{"n_layer": 11, "d_model": 64, "n_head": 2, "n_kv_head": 2, "head_dim": 32, "d_mlp": 192, "vocab_size": 4611, "activation": "geglu", "norm": "rmsnorm", "norm_place": "peri", "norm_eps": 1e-05, "positions": "rope", "rope_base": 1510.0, "rope_fraction": 1.0, "qk_norm": false, "attn_scale": 0.177, "bias": "none", "tie_embeddings": true, "parallel_block": false, "extras": ["capped logits"], "init": "normal", "init_std_qkv": 0.0805, "init_std_o": 0.0172, "init_std_up": 0.0805, "init_std_down": 0.00991, "optimizer": "soap_variant", "lr": 0.0105, "beta1": 0.95, "beta2": 0.95, "weight_decay": 0.024, "lr_head": 0.0124, "grad_clip": 2.0, "warmup_steps": 200, "schedule": "wsd", "decay_fraction": 0.701, "decay_shape": "linear", "final_lr_fraction": 0.1, "batch_tokens": [16384, 32768, 49152], "seq_len": 1024, "doc_mask": true, "train_tokens": 113400000, "steps": 3651, "dataset": "wikipedia_en"}
Each number is 128 + 24 x the weight over its row's rms, rounded and kept within 0 to 255. Layers, rows and columns count from 0. Numbers have three digits each. The size before them is the row's rms in percent of the matrix's.

# layer 5 attention query, 64x64, rms 0.258, rows 0-63, columns 0-63
068:157145107130162135103093126080134088110112118138109144073154108142106095111122108144096145143150141108126141121126168135084142110134077114121124127093185095133115163103144127153125107141153108
077:145108148177119143139149091189136138142132151122131101144160143112111110118097117129146167107088123102080177118099103108146149160118158157138095131153138139165120110130115087105139110126130103
075:114144102071140108117104142109184126087113097109121158118123148145131124127123132060143107142124077116098141121118117083147106124091125162093141115120101141123129147116137115174102137099146146
100:119102139152140085141144137167082131141169152099109122177158107117137126126139105106144099098125124157164124141171109118113151133138116128144147138173129164144094111141144085121128191104120138
108:096123110136120165111125142075135127143133103169133128149134109094154137153155130139129093152133152164178123122090108131102126138182113120148114156111109138105164141175135172137174109140106110
097:098150142174123187126154108099104152076139123118119127109090133155128148119123104145128147108113142143059156139093105096128123132144118127151118135106090115144176144142125110112142141143126080
092:127096137186110144116139131170116191105157129163134119136125127118125123114146157141123128134097147125083149123099104121102115134162147171188155142144117127137145140149117152121171085155130103
107:155127123098130136109145104085137124147108145150095130138139167087103133096129136095113133141187155107130113139123157123180140089121151161095133132125110138158131142097126187178125136145119152
098:168168119132140177119147143113115129140103109102101133164148160109145120136149116151114110131208098104101152128147118148138141146083122068103124143143140140124151154134127113103141133088114103
089:161107118041133123146125158128130174138094132129159110130116137161135142141103150159126122149156124140138132120181134128124122162104117117153088132143150148121109107064118109111110133125087113
100:126114105173117168144190143108132176089092124177132125111161140141150139144135122163137116115125101122088132107131084128099141141156114100168132136146148088141120139128128100123086127103138148
121:147117145116139123134108160105125158136140128154147153096092111125153109150126170126162135162193145130143094140072156121121098137135093092097111111113149096129117162142121143116111115104174098
118:121095079136126123157137152116150121127133125094121108125154112121122132120176162122148142127185136131093126099102118121135135123075155153167088116130129141119108123127128089167157102146170073
096:135148138103092139127125143134142081146105089150142134190137141167121112155150122130137123115125110172155145114135126129093144157182126118142071118154077170117110124143135158138156136116100116
101:145144171124117123116127145082097114145165117144097129133138117115101102154116152162156108113146098134137113152097144093129117106183120090152131163147192149096142156157153116117145143114099125
109:126105132111130111128154116144126140138138074104131115121137119106126119108126174140117124102113136110158105151142107161172136157114130156135151122146105046138142104152076126103122167160100171
071:165165125163138129119128089111142088082098122133110124134135095134128091132147109093102133108102131086098165106079130098131154137118150137157125153113132093123137148136153116126189095118152109
079:129090080147114141130151126110148130131126152141167118141108151061155146132134163122163128132152104123157159137132121144114118161161112170140113127196104111130135088132124155129131133112115182
091:077136139176132117126151135132140158134168130159100121147148131115154171126139146128121077107097137177165101133155073132119136154139125149139139128151085144161118109120118130135148155121139182
089:183071101073123115114121158109104105113103139135155123110158117116145136133117120149110129110164133115147106139145160143085120130137106106131141164163204119136145134123114122089101128116118144
105:118167163135105163138115136135114153099132099152122126118147113158125119130115159104092146179108121144167148111141157147116132121140110080141123112053145121145130145138103115123160077142094102
087:096130092160135118123124107128139103106147126113116124147117151131134132120146111096145103071116141183119123118130124088144127098107142122081135121156080156176125093153152116180098147144145091
108:114136108183099146118150078100169129111103093125133138137145161155138124145127163163134088164124182124137148098108108142163106149129117126122165117121142113169144113137131111129115090134095167
100:160111134158126077121092110177133142122145157106107125131123094124113137105129105100139131120148137114127104122132092101173126088119159174121138098168109154097091125120125077141149165131162125
105:117137131112112165099158133122083143133124040111107129084117134129135149109093135168123133135174188148135105132109145135113122121150112135162117153130093103143156125138093152124123099122114123
141:163081101172133164127132111072101093135106098135104138124126149151103111129114131135084141124125129142092148128125142146177145124132166132105111105128176153091124099093108164144118126156113118
116:121156123134105149146092143122132072125102137137128143092130126155125138132123129075086180123115081122106145162127139131109147115175091072124095137134111129122136151102114092146101128109096101
114:147100091160124119087112140129130102144112128109074176116126111143115122137165132110084163068129119111080148104088127143139130077152163129131148120115123125112099144137127138150100127095129146
091:087149130125135100139127161206093136098093148101168156120109123135098170140127135127154118153141137090148114134142167140091130137110146160131118111082153123161132109132132111123111087126117149
105:132178154141165082115129104159164119144101112130103168124146133125123086152114102111129120166091098157133160132126080108120157125168075126130118127146123095127118126094161101140138146122147140
125:118074143110126103083134176127097157127117089126140116142155119107132110121133161118102160119141153135128088130149152139112074124107130098134167152116167082116149137117128127129138126132194109
133:162111129102124127109120145171158136113157190118145127137155098131107111135119130112147132134098125123119121120134141134136118139134090093110041094158125113145139139105131114095096103097122072
092:134097106133130125133117098155088119109080155126138151107108131168112111129102135135091133129100112148104122103143147173141112138067191120069143121130115125152096131125136148148092115137153156
085:094141136117162140161108120117091123162146137145138094139097095132126125143171094132166143169088109133140190138092112072099148083154149165123130122139105113114132142144122129115144134135128150
090:150074165168111120133121135100120113103161139128148103142136137073171142166157138107135119130149085122141143107134122126090110165097109155126178173160115118130114131165149135115122134134162117
105:118122105120124110079066102139154140147114126141104141124128138127084090163109138132159109136141157141096137140122156127138148097110104089087155081107100122126114090140122173155143123162116153
102:112172134132117130126137083126149109139141106113117084098075099151136147096151131135167142092137139147107140143103121138110142137167090157153082110147168126142106116106132108145137146114100069
097:124155138098099134077158076134122131122119154117137105151111190139125143113129146153103156150115142147123097102128127143118118152142113154156184132156102110111140119118133126113172072123099163
086:122098156139131111103131133113129134116136169129092126085139166093134122089118125131139108159143153170166168125105119134156164138117108127093111144097103130124179171181142147101116109139117160
090:095113153144130116134156118184095152138091156110132116184164155137142131139126113133143146130138140175145138130154094125091177126113176134110133141145161161141105101145123133125156135139079101
104:145144127125116133127111090120111113075089085177105139108140145126115134159099090114128113130087125166103128125112127091139159094125163121130197124126118130126094160125135102147108141172113132
092:129152114129130119176086122129115089087117134142105153103139142146127124162156129127090099121078137144148152122105121106107128097141070146170165089109133130101165136142118085131107165138110123
093:110114126100136123127133112140145109138116112135101164068126116109094123084100127122122186128137152097108101160115145109158126099141162136060176131096130113127110151111121149138094130112160145
100:157126124041086131136118134133166121151088138117113135162105154168122160134154106142109157141148122143153105104136133131096145137165116150078119120114121144127136129154134103117134128076117163
094:125148144167147119125097155089106116118154120204126109142123121099133123144150117138095125102092158155150114119104114085102111100141106105125114139118139150169092107148116105137141109126160073
095:122144188124124119097160125147123146153142196125146144110112144119105114119093153164118141092082122089130121131163148150138140131127160154148095121150191112136120148148154119120115127145098109
101:128092074089120157145163139098130121147150101141134116111111155109104147113130114116147098138115085134096126130099141131107128142155069139162118125162149146117156132111106154111138168103133066
119:127140155098135141118150142122177104128168145130109075114125071124128148107089167147147143088140146131155123136121116110115128129114146155192116156089113119152130133120117075109126117128114086
122:156169100120135140109167115126165129127107177122091165122124153190092145113094099132123146098139170140114143115136111112169123147123143160123121099118115142103115176138116077128115117129146126
116:120098115165113150124127143126113130146145142150124146147148137103146145121146144134133107186104098110154143117148143173082127140143074147139078158129147123133176071160121130120163155123096128
092:129115126129116164105171087131162152145101159114131098144125137118088132115112133140146104133115139129130120100102129117148131144093176137098142189132184124099083173135130171102145139111140148
093:116149091140102153118155143130143143111123106115116150124139111128126121101176136070109112098139080151122149153112103118149111124144124157150117169102094171132079128158165138122137139085171150
084:131149174154130094148128183138115138102183110111121109099125068142119126139134131107134122131104142157111101148080122125136142141132168141136126176072113107127095141121138111140115163117158107
072:111130125134154144137106153089136151116125126114094152094146127136135119115120104130090180105101139151110186146103091128157168144191145121101101089101107130120109093124113112147139119142146166
107:131156126120106142096129140083149114161125074123112185126134127150148114126145095124098138132111115114088157114135132118121129094181103168125105147101127158115130112170142169139070126144112138
073:184150124129099115118094135133125130129117093103156158129101091142117132115124116113142101119136106144133131158138155113140088141089103130104125080115177134123111149058160112161088129114099119
093:143142128190136146096119105121158140158120128145147173155149151146148137127140115137129130096123146136105100148147122149139087148142122104115126142106141201123129122136143118145098115102072192
087:085190114103127139123107089101095130153118106118138128092155135111116140111148130089141114140109154095134169123109106163095144136118122165155135170115176131159132128142108146146160131104095158
101:119123111114100132157105127128154115108097089161120100126084113151100128145115138140180081125103118087117175125136096108137164099139147120125144141108074132145071140105148108151107134148127144
104:155148164143133181156159102127126133146119194139085118102131089135141112134132152134098129158126126139140121116101103138137160120149189124127115150148110099142116147095114089136165089115103113
093:147080096135135144131127111076103130148127138121124131164110102119147114120125144100104134145101085159146111105137174149148117108132150084117212094120141115135134145139135159102122107157104117
085:117123129149137137134122076118147115132148082081103116134144138097149101141127122114089152142146081137166145136147139149186160070098113161098128110138135134126115110187131146143115112107118130
112:132119103126109104132145164151093090128118138135140139131125118104157110125152132130091150170108082102171159143121156143156134099110117159077122117174143102114146094132155122124126174129116181
129:088126149183102111135113115126149154131129146168130150095112111119128104115118130145107117137104127157136145148112179130116122095116113100095148108101185121094155100106150190162112156117134138
# layer 5 attention key, 64x64, rms 0.265, rows 0-63, columns 0-63
068:088119175125149151151141094144143168119157085186142148131150079136131128125132170090130101133122132105111135129122160126153102124108185166119111146156110109133101114097142125113151143130102113
077:119161118085110094118133140089148105086113097110138140112104118162164153151134094122139131126112133160133085130142086147097115145157103112117132148113133155125138141200134137150141141171148165
091:143093106114105165130137172140056139152113145130127130125127120127113105162110095116158163157145151114104127139114155167089087127117125100165092129125122143157083133153098129107104129093121130
083:125147091103104174132153132144140140107127177056128135147106099107140136134155145148122143139163070136131136137144133137109087129124166154136150109090131117157174095162150123143142107134125130
112:128108132095153123135095149118180131159097079164142130111123129120104132118146105132145100110150132120155115125140142108161125105115117125145209166101127129106119130127139131147066094087127143
105:123067123079132115149119158112136128121124109186113150143116153125113127101130102146129120157173146146170125133113148149131141149137095129151154174110176136134148076156126134116101098113117155
114:107172154118116150107125134104133102162113147149140133127127162131138140102118099106103086126094099102163107104148132131087182142125156120116186136127159136110146147137131163128180164142141159
133:120104099133111134137160136158126137140152120094173112121179132148123131083109114176147105134128130117128162151120106154138132154194097116127098176168111103149142126156086128112120134141115159
108:137143114110132102087135155123128115108088140140084131168106087124146145114089134119084132106145118119098126116107141087115068115149076118138135161147159113137101128094147133146138145166126089
106:115179131107105102121088117147166120116072105153131136132133075085104123122116094091157155088168165095079115151091150120119122129152154145134140141126116106143132113125127126128124151122116112
116:106142151084152131132140133140179100088140152122134163138142143154142154165147146132105153117113106107128064105151155111101164150134121114114112135160154140125144176115142114098168128113130082
112:155074086067121109101093107088136147175069122095119148115099116100122143130107126123138094120133140147100135138130142131164128121096109161124159122133133145132122120082133160126104135119108149
112:134126113094115105087126126151137121110135128129090147125148163125067120166135074108144171108153159116123094136146118136138114126092116117104154138172148151104117126163148145111070155098138135
097:136142104127182128107134141117143146159086136135116129123115099115113113093115149135108171151115120122164191113139146122106133109091090125151177161119150137100162122145095148126148118097136178
094:075150129122167057135108121113140164110117071156133152127111104112110119153088142121102108138148135114118114113125095118136150138142114100109135128078150103131107133092141089113091134157126109
123:125198133100114147110112149090117118129154126132140142123124110090157107117121126069100140103114135129143108149114129121138131135153186137107104106140165121168145192101133144155124168141140117
073:101139165133163097068101112113106133152132104136130107085137122142106133154117142130149159145122177121146089143145144139114141122123079123125103177150137189121151115125140150160120143146118168
082:141116154119124116133159160157113095108129162096138136129133160168132130120152096141147148123123126160118117110135104124101124142101141114128062142124159112146171172175116120154129141167144063
095:166129110130121153132139135129144139130147107108142174175106119093125095133096137131151115103149080088115154103159155149170132116116130147148194131131090128122145123146117098147097107109108086
101:094139119172173118097114087101156111109116155113122127150103131124170134110144162114116097133113135136132129110111107098178145122132143127109107124106181121145136150062152130177142128122164122
101:105123119145170129125099085119151088130123103145119100142137136152183136154115121117124088168105138188171080134080101087121150147142109115115150116128101128124125149130141118145125137135146166
108:153118141137080160162119142133126121112158110120109130162124117136149114137145123139128148158147123161166097125139129159100102184116107125189142125147120147120137100182108073101146146131088143
104:132160131126165096114132132174115145139140120142131116144148138138122149156114111095134125150082111088081135111133141122083138100084127100097153143182084140122159162121156101174127133120106132
082:111145146153065167138129132142137138099150129113098160163127136150150117149156129146138086150181120117150126121102134148094132143123160158136103180141178119123139101105132123133174111105118095
112:130127151141134143146109102122155122114137120131122143163157084125131111170171110121093105140129118128157169087134081128126163162124193142139144128135141173148107135080135097159155123106112141
117:145075148091114114130123106152095144120160107120122109147157110154156080140123117180123095131127182156143147167081128161143130158117125113127146127141133120152133106167143109110125130099133083
131:121084090155136110172128135131107103107135085141118102193153126153119111094181120125120141143172153129125107154133157164151094106116119125105093102100149136115123094150123123100158135128124122
127:111168122140088100138140151129136114088136111128144134114151118164136123126140130145139096152128111128118099140148132146145105137169098092097146159137193154118123093196117131113152131069127140
109:135155138180108125108120140118091127121106155131184072148098168144143129127153101123121134131134101179115123096129129106130165155147135118100122177127123109118100168140172136117139143161131098
128:135141124141102138094129163096118127166112132137133113062106131147093122090143121156080176133163167100148112149106106118105140132164122124143122131103137093133163085153103139132145146098100128
121:105177100105112099116122108170091136144164166108143188109124097144115111146138109087119108110114097169090115135142136139138112154145147124111141129145106146162092124137172136119095101129108144
111:088078109139145072143135151146137095145101090112122116172156109143154152118140121103136121099141126129122107130121175148113113158097105100083121143110143160105127100145169116170103144116145135
082:103135133127119102133147161090144129127152072089091150102141143096142120116116098098098121105115083146139123116105126158119149090123099180141091123153115066134154133166132126123143146108113132
082:163085137124100119098122148110105133163098140062131131101134171124154097157117114091137152107108153120167121138157145142142154150114136130093154102167155125138111153154135105148132119154160162
091:085124157160119145164105122132153132091170116150122098162111129106147136105122155107105154147118140113117162133129107102107115107127141143136137131107100085154159109178160107156134099177108085
077:087152144119105118122113104124131138171138099129120156165154136133167108081115081136163130094128151137096113134146098101148092096145136163176109155159124129139139153133143110124139178122122159
107:144109084085118194155103122094099102120125139134130158097157140159138121127142107144141121147121134137136102134137159132146156123167111147102165096156162124103098103091089093121116134163117144
094:123129100112123161094091139134128152132103135169148125096111165115137142112139088125100108138141138098113086112137151110119084128083119116108099094160117147171140177122141097098140172137149103
092:119160113114135101141153117171166165127105123148162145156168121163115089132107141094147171105121151107145090113107117123157143154138124135104114175126110135115073141122135084127147111101113098
085:138156157129101109121118127086101121158112135138105138118124131144127132102090131127099087098167167176144124109150154111105130156141131125141176108127138112107143131163166066145130134189122122
100:097166158133107118125091175118113162121114182090148114101120109140125117056151110147119134140123137138130158129109133093137131119131142106125094156133140127124121101148173144130172135160112175
091:143128106097095161141100128117101137138124111108104126087153101168154115124120097103137149123168111093126113169121105148128171135133120101134115120122185159078119119097122108129186132124093118
088:098154190147134122117141093067151103101186144126132137163148150144107099132149118119146106152157160125117134123097117121116126077113126139121159132156133117090124155160163153107110139119124116
087:127104165128124123100087116091159105151145128134136123122121146186140133091131106133135136148103134164117189142154091097117097169119121137129128099079119166083116139142111119112100100115127103
085:109116150159141159151129081097153123154075120118111130140105089109143157098158137163145118091103111119106168162123120122143130114139146162148163120160129133143118197122141159147109150142147129
122:156116104110117155158127160087119094131164152139126135196100114139115137127133123151135117148173115138125089133130126141088182085145118103124117144170155106099134093150116128105150164141127117
087:165097130125110088140090134160101143129159161091143129096115123137121126144116148165121121162134134080147137157125126119122135128173154150120138129140098141135122141091047104142140134181126143
090:136134103171095140136137153135105164172102099167145127157086084169117130121117114136149119120136132129168092089173125109152114091188134123121128102147136145120144132134154119118125156121150159
092:110135137103138119100144106169125158106087089111142170113104151125170117150143130097087116097120114096131096127136168136100122169100129119151166139145077165104134106097127120164123131144143140
095:159123150156093104132127102124167104151158119114075123163118129093106134187139115130154072140103111121102126122166134101164118101164162145105146109123152123115126114093155148132112122109133153
080:120165132102169104125106113131151156156108108138123155111131125090117105146153156170147106088120133084124103114166113125111138147106123146191102131164089134133117110122108151155147127124111185
101:089095144137128177111110094146157110134144156163131105136112178137100120127129158138157158149113181133135130139121091113145164095119122137099162102090093125093154102150122132095096117125124127
092:121134143176117132134152153117147155148170128144138091160131103096082107103137141150090125127123132144134089148125121136152129104130095110093134090146132098072135136183158123117165112120170123
088:148148153142145132112140088106107123155113108162141105109145169119088146128076092121154111125122114150156125162102098136112148106128157088126146131146136109155067181131108148134109089127139146
091:124134110112165118120076117140137136147105159126129151149135174135108099111133117168132148118110124088149150151139112151121165111161102127131134154113109160133147121108121168163187111082102178
085:145123140098110173130113083143132112084131141120100149107151135122122156147118078125108163150140147122119117096160085093177150111141164167141128142098119151104122084102131088141145138152143129
094:110171152143149164106114140129115132120129133134117100109160137142146105124114118138106175091126101174166129134136108135121183099130145149113142149097133135085169130158139145084117100123064130
089:144127157113157150088120119132081152131130131148127205079170151135167098145119133160138095129114102078116099155124154124106157125117118117128138143102148108158111087111111136137135133108120123
099:108138124101111158109088093103107155175143170076141128120111170123124135132182128114120134096095160183141109117117144118104118145085129143117093117119125149149133082135153121134122107112144142
099:133143120133135128146114133091174134119150094153119099112159096130104187086073080113129125119111167141102131141110128139108109114151154120113121145144167146083117127135128082134081138116128148
099:096085111166141131124135144117147185086107104090139154139116114101142153110104128102121140118108111085106172122100135107125115164124132144141106147151103100134147109064117121103163113151105127
109:137129083062139142159147134114106057083118106137125124165178134150109117127120117123158150095145150139143128145128100152139126128100113116139161145167113140090143099150131095121124138126133161
104:136141144145155130068089143146112162118075145137155161128121131151141129121102132112130101155169127128184111109083152140087136159118142110137129146106086151160102145146089137141147144129141108
099:093123127126169107115136129115150127166117132136144166093123137125134125141143133151108156137173132107142128161145119123141133151108044115105143078149190112105136119123116127112133118117066127
# layer 5 attention value, 64x64, rms 0.284, rows 0-42, columns 0-63
113:113076133139120161153111134132155110141106112163140115116146098126108170155163175151089103065130095119118135114148138151147154147124124104168125146153138119133165142097152130116118096131170103
097:132143151137118140129096113136158104150117115132129156129151183113095097106164087107115200149090154157121110144116103123144117109151131146098120085150127134139109122142132148105089176113127153
120:118122142153150132163182137145158140101155150135139115137111167125153131151138163172096173126145125113103141106093143118132072108152144101114110138096134088154109164105130089106156139112125111
115:161078112117112116101101111140149099129116165108115135145166115117161165153106142154128105087147147157120127141124154136148159092159141088133140140126142105153082101119121141142061099125125144
089:109120093124071135071095097124113126130119151118107130152164134122114131136147133147141147082088121140087103121186094139136133111142102137085114164119124123154131129113077123093131099132127109
103:122114074104117134121126142121087127077132143138094107115117101144168168150133125128145122126165117123052106127147140112100161121108102110126158134134128121159130132095071140161140096117120114
124:093116134099097145140165135161164147125132120112104098104128111120181114143150115089080112128120161097120136145164106085074151121099127140118099137128144132142159123113144093108136096171127142
105:147150141100121122094150129145093122154117136159154110142152131120110144137131091123163131104090126113114169129120131131144113126061119073079186121080131121114139124161115156136127160103138138
135:139114167114148136150114138175107139157099140100130147152128155150147112095141108096136131174107101127161137142111146126157125118119134130102178086140112117156164134179145140138187127153167129
101:072162126159124123126090113168106148143136117169088116107156131152104138139111124104100132131098095162146118145171107107115135125134127149128124136137126138102093101139119074108141166094147179
093:164128139120152098131105115128103117163106122109121155108112100136103164159142086119162167102134137091111101146129166128073091077141171139136117140102133131104094137165134148139156131103129145
096:104132074119106139096136122158141111150135155100160136112069151153089144103141132124136151157133126143124128115054080088131132146156101106130114139113135114114099084124136133122140145156111149
107:182111130111137106133136134147146073130125138074077162118133134152136129147171116140104099085149122129108121115144120111055129112119122099168152155106119126104137126147134103133120155150101134
092:103082166115153133149155136139153169108136101111163140160149113127080076144134097142141122155122098098120146130129135129129126157138158128200108132112085122114127113100145142132168148128103132
105:109113104116107161101146129167094138130146112170158119132134112151173135123139094120181158152081117118112125149115119148093139119137130108097149132074110115161112169123097110086140152152106122
095:149106137106127122130132157146162132116116136195101164146140141129123152145167119118159135117122108145146162140145120140176178084147105134141087133133091113115134139146094145169099120149142177
120:118128091122106149135171146106126140131132175133129095151149166149155133130145175114155146107113141139129139110153110141106166142081090135133127165090102123139092128081112076102131119121109091
116:120187136103141110139118141119103101100126164094157123146153130132142120097141106138102116119142124165135105166150124141093150094129114132115095125077140097109084172154129167136138101167126161
109:147147080100124145144174088090087112142131114129120086111089128127119155141089135125122125124096121146137131122123123085138124136097137135168180104150121158088130135141155187113133152127099113
122:111155125116116140112171144158096126153148122115171132103089116153086129120097133126164087150110133155152142124111134089089114171119164133128162111124133167138184107110146148107127152116147098
092:153148150153107130098145159094150100122106078128134085141176133135162205118136130111151149136119134102117097133138121167126152137137134183132148133091132119112108133158106131127139121093112157
092:144132146138117109155156103098118140127115106092092109107141121153143095158077112157143127053146139110106129101103138135143110147146144090134127149153109126118133160175155145151180102125123113
096:102143114091113100143106127121102114122101102141129120166108159125133130110139074121174099140105138125155099103150138166155141118113106104108150148117159118143141143130126157150066096077116167
132:110127137194123099154090125172131152121129159131138134150147169116182140101123142139090109124097110108096175149139151149127139120097146130110111137121145122083169127105130111131097082120140120
114:090135178068142106124119139159130120139132116169099070129118136139114135151138106090152135157121145132100140141122110125096135132147118148093149181142110118158141138173097102129127108122084102
106:083121135089144147106147139175102141135131139070136132113102163103109072142160160114105099167112106104139148095145168143161106125166117155147126130121122130108113114124132140107108087122146135
118:113135154139143120131099126112142122098102119160105112115103138173127167093112074144130157135150109143118124151127101105098122084120105167113173097149112158119122119158174146164096118100143096
105:098151114132122100129103107152124150131135080140122108121110197129153131115112132091152151145120126161178087150107151105104161124113103138085124112099108121143134157122105105118116188127159134
088:145098132111124132091132123137149142127132131137074105153115108154150069115132097098133150123166169133093130145157085099166118136054147132133155145134117109129148151145117142130088113142124107
099:103147166129121158121080115149112165142133127115165173087112144105153137093120153123138105152107101098132130111121108111137116168138139124198143109122100143137120096114119125125149161159135074
114:146154131175129141141134103118139133090114096177110158113180109163151183148159124106126149103170132099105077131111122115103107129120128118121158112161105120121113098157145136153110107115137100
114:111128129155127119120141122108107140157112111130104130153181135086151117155173180120140120123137136102136173153135150134087136117163142151144128200151174168128144148122141124135156119118105157
122:133109152117104086128103145135137100100147103175155131120135097129123149117090130125161115107117122167121073120132120126118110139135140107178184144180115127081128097100139104103139106150158124
080:150146129169118138132120097118112126114144079123106125084147106126123107095138102098127109129160123175144086103140113120148160131134145117170125131088077124154144144132070104148130094161157117
085:131118124115139136115151132136101123087130079162136137142123169157112094102090067109142078139126149128161095125134108147130156111174075113138157125134130153140099124117113119120121141135146182
093:167123123153134118091117158096101106118106102141128128119086129110121143160134110134144087151120106130134141091072149115145122132106126097142189106131092155158148107074132148136156148106118093
089:148162084135083081149105082167154105095114117118134112102087159144133098149147127111126106115078118139111137111156155111095134147131140134110090157124112136138117152107151129135101120171147155
099:139149157086139098108141163142119118137126139109151159057164066127147144154128126135114134081106116083136136137112127137114135138097114094149105125108126099158134116098124134112147138186115118
094:121124144123168137106088141105134127145123128141139127108123128090160136186129157105117128123179131166158164145101145115162122124088145119166143132074083133110093132086139168130110137148135114
083:167150090134103151136113090086128094110114128172138116141139165172099127119125087094120106159092117140150132081145110131132159120111129085090161141132121133102122133126144144104117080104136137
086:149162131149103112097094123127193115127130135083124137171097172109129114153116140100119137148141095079159162116113120140123133165137148144130093155150094137094142097110153128105136125123113163
081:126116181110167128108113141116149115113122108136129129121109124143147135107136145114137138107136107142097110132141130158172096136141118062135182138161085071141154129123136125099158111094125073
086:130149117090141142133087107097141120143101086119121158127121127120121150184163116136119121112179153129140169088141118151179135143106144150137148087157101116110104101115142182139116148108147132
# layer 5 attention output (transposed), 64x64, rms 0.277, rows 0-42, columns 0-63
120:104132124108148139123130143139143124115134134111127144156153126120153171137120111115133125089089137055116129186179096142108121110123137141174165143124099173104129109086112112111103110102152146
102:157132159137142105115145170120146118178138142147128138089102126114115103135114136081145089133132122128146103156118102101128126103117077127147152161116179134130104069131180141158147161120133124
106:121115132134115098135150162135103178107140167117169157178144165092099127102103170118131117132162122142147115128146139162141123175132174148139129157123160122170093127108170118135127128122116111
113:119105151151156124117152115145156126143108134115144120161136124135125170121136094111158135111055107126112084095124095120109159142172161127153137113115130113083118158116133172157150094138127086
096:150105164090147122129111119150128126126138205118146103112115131115096105168143130168148116094071140119143185113132083091098154134101099140109139134118125142142125112110119139146146122140157116
110:129139105111162146147126072144162116094110136105128122156148121143102107122125152140100158137115128116124192126152119108097190170139166151131119096116094130139166141118134132146159099141097105
121:107140135098121094151118114180089120141136093101100088187133122141164098139160130115135131122153107127107170153129113138143108141100136150095140139130128154104069141130151108121152114180121136
102:153146104179136117124117135107115052078127158135124101161129136110111099108112124138089149118103125137144122121121139119092126161134117116121182145116180093125118106096126150112121168103116141
120:159114136110135148126100147102119090080132111125113148115137120113081115135086154101126135163178100107136104156093134130177118100157124116120139092112131091131090153123138151127094147130161086
102:121123135136127137143131117155109096137109132173125093116109115106140120132113114135119094142136148133176166120145148172161131091086131175137158160153085123116150081136084123179123125144166113
104:151134138149128136124107141116149108086087132155094152104177135132105103109101134140125136142146124148124134144127105148144144129148130092132182183132163143112145099160115171178143085130103160
095:162141191144129134115128144120112117178104116122120141138120190111171154134167110116143095169148148122112148097111138080127125127139137166138153111111130099174110154137120133155104151152122150
108:092120147139147138124146106119115098151129110143085133169149182123094103129106140114117127158114100141120152105110063173102134092176123118149167132129117164103114111137100124125160104135111106
098:124091092100095092162143163132167116163151129122125130109147136126118128117115152140127118155160126149144094107118170130108081136144085124111127114151091108121102137108145088134088082108151167
104:146118154117199126144152088130133110130129188112144128131143132075123116121112133130142147108122118127137127118121145126110123161105156125092163129121093086158123074137159143089134115182112131
096:114090114065084139125083127118163134181132141107149156160141139146115101132154146124118121127101094127112090129126150172126106149104119158143116115100155098146123126122094132161132099093129098
128:108115146118188125173154108153081130145128147094150106139130143137160122127153136170115129136098101139149145153162106119116158120122141116150141108133160118203092124144084106106123103132119136
105:102092175150133137142080111114154170112143141135120094124134101144110125134107148104111135157113171193107134106120121135139121085149122128141166144123153117117129154096150139118107081172109150
109:129156077149135171122186156104097107120080132116107118123103086177161129117151138156105148113169161133108153129118148108126146101107165126165141159129112107137135129149097124113134115148119131
118:157168088123139148115126115098086120132089111158128127129091172150139162131126087110096123118161146145150118149107132094155120142102137110095169078084108128131115080122112143117147114148119143
099:138124142133152141126123109143106139170117158142109165094147072117123135089087106123137168136114141102092150156128143163109149122153144060111143109138157113140133118094092127140094133160097128
098:104076099100076137119181153106081143093132148174113140142149132123121128139136123135121142112156105112118147066138155118145169130139106103123107101135140149101103143117144134101133167110109112
092:105158144111122084113131131102157070109157146141151148099103100136111160136095125130107148100101123163083133121115189102124154147176118139135137134096165137115152145082117114122144132132122123
121:118157160090094105158115134157139131098172152128134124185131097104156148124090116094154135099112121155196130114153083086117102116128151115120123122123125149120132157135125088139131139123112141
116:127164135128163106147127111139134111105119110096125133143158146142117119164167116150115115127125103099123141148145164161111186078126145088079138132123150106137138069092167130169142133125118119
106:140122159118126084137099147149148143104131099149112159127130084106085131163171150148139087138150133168113120105132160125118093132105126105167170117097157146169115139114116122148117100110176118
116:101147111128073145137119110113085117118102122143094115092109146112091154100124134111092139100146153115141084146124142112122152090162150145149108157129111176151138134128153098166123130155075132
110:125149153135120134127124121101110111142150107139161121117118106131123113130147193115149125128103088164149104150145141154197150111106161136096127125096096111148153082133118136156138168165095101
102:110131092125094128167111099133163106081133113119140089135111114111091080156129115139151129145137079133102131157106122113080126133152141104122084114156121127105071137160152127129145158148104139
099:160091133083145130096131177112116117157144113134092112099141129100124186142123149117114148107147122130168123136142166151074101104108145116116169097108115132153136171172123139114117149117135132
094:116104127099125143139185123116123144103161105142072076119164135107116147083106120148149120101144156100157109167128109152120150157146157137149106128173175124117154119107111146128132136156110143
111:127134153139108116127103163162158122117146157116111159125189110192144129085153093155126128120122102142097112094112105155126125126081152146099124102125138130103115126092130079132160147139127109
114:166147119152142100154121140132129099113117139115132134088080104152147140161192111105120142113099121138124128145115170085114148090127087116101119130091158124168099142125095098126121138155165138
084:116129117137120140097107180136147082105122088150110130123105122166111153146100114102123161082142173140108086118114116128146119143133146090124123130112129160097134149166147132187130134085156113
104:092099138122087114131118113131120124092123177117082110121148091112093104163088159121139142134102138147145131112106145095086160103173149108139097154121101112111111136134120118152169108143097103
089:117129160113136133129110123102177128098096130113087138098101145093137105139134162154103157131163133139074128148116150104077123136159108104160144106104131113108104124157141165138108090163151150
102:108109122138151157156077126136112143078158122106140114127111088128142100109107106159104124133136148177142093160109083105136144091123103107099140108140123131082112108137110131157160144129120179
094:164140135127123107112117160158141145161140142151110158102113135160146166086127115158122132133162134139123090167151188117160101137120159125065127092116132155107112153123115098090105127124128143
097:140140099088131105107149147115102129178111106127097131133123148160153130145150107152145124120160161121116112137117124095059125163127098124112096096105077136115106172125120119089124093094141132
091:097089127186080107155117099141114105116109080136115110130109137082145108173167160177107086139124111165116105130138111147121128109128135124153148128147096137113116113139112133153161101134141127
087:105137080119150093192152111132122136120135075146142094143161115119160114169147135134126091134150126134121141164148139141135128107097131103106174180112124122142108105145108165112122096131153150
086:164110124122162126105153132153148111128122133134111100116160127168151137157163113131110129166130118174119165078128156126107094134097158138131094116098115142114124162152095117156089119131151066
080:109145092112136135090153145148142134118097100121147147145138179135180139150154129119118134136157143143104135155142121111091102124115129099169157120122136168167151145135157110081132062116134098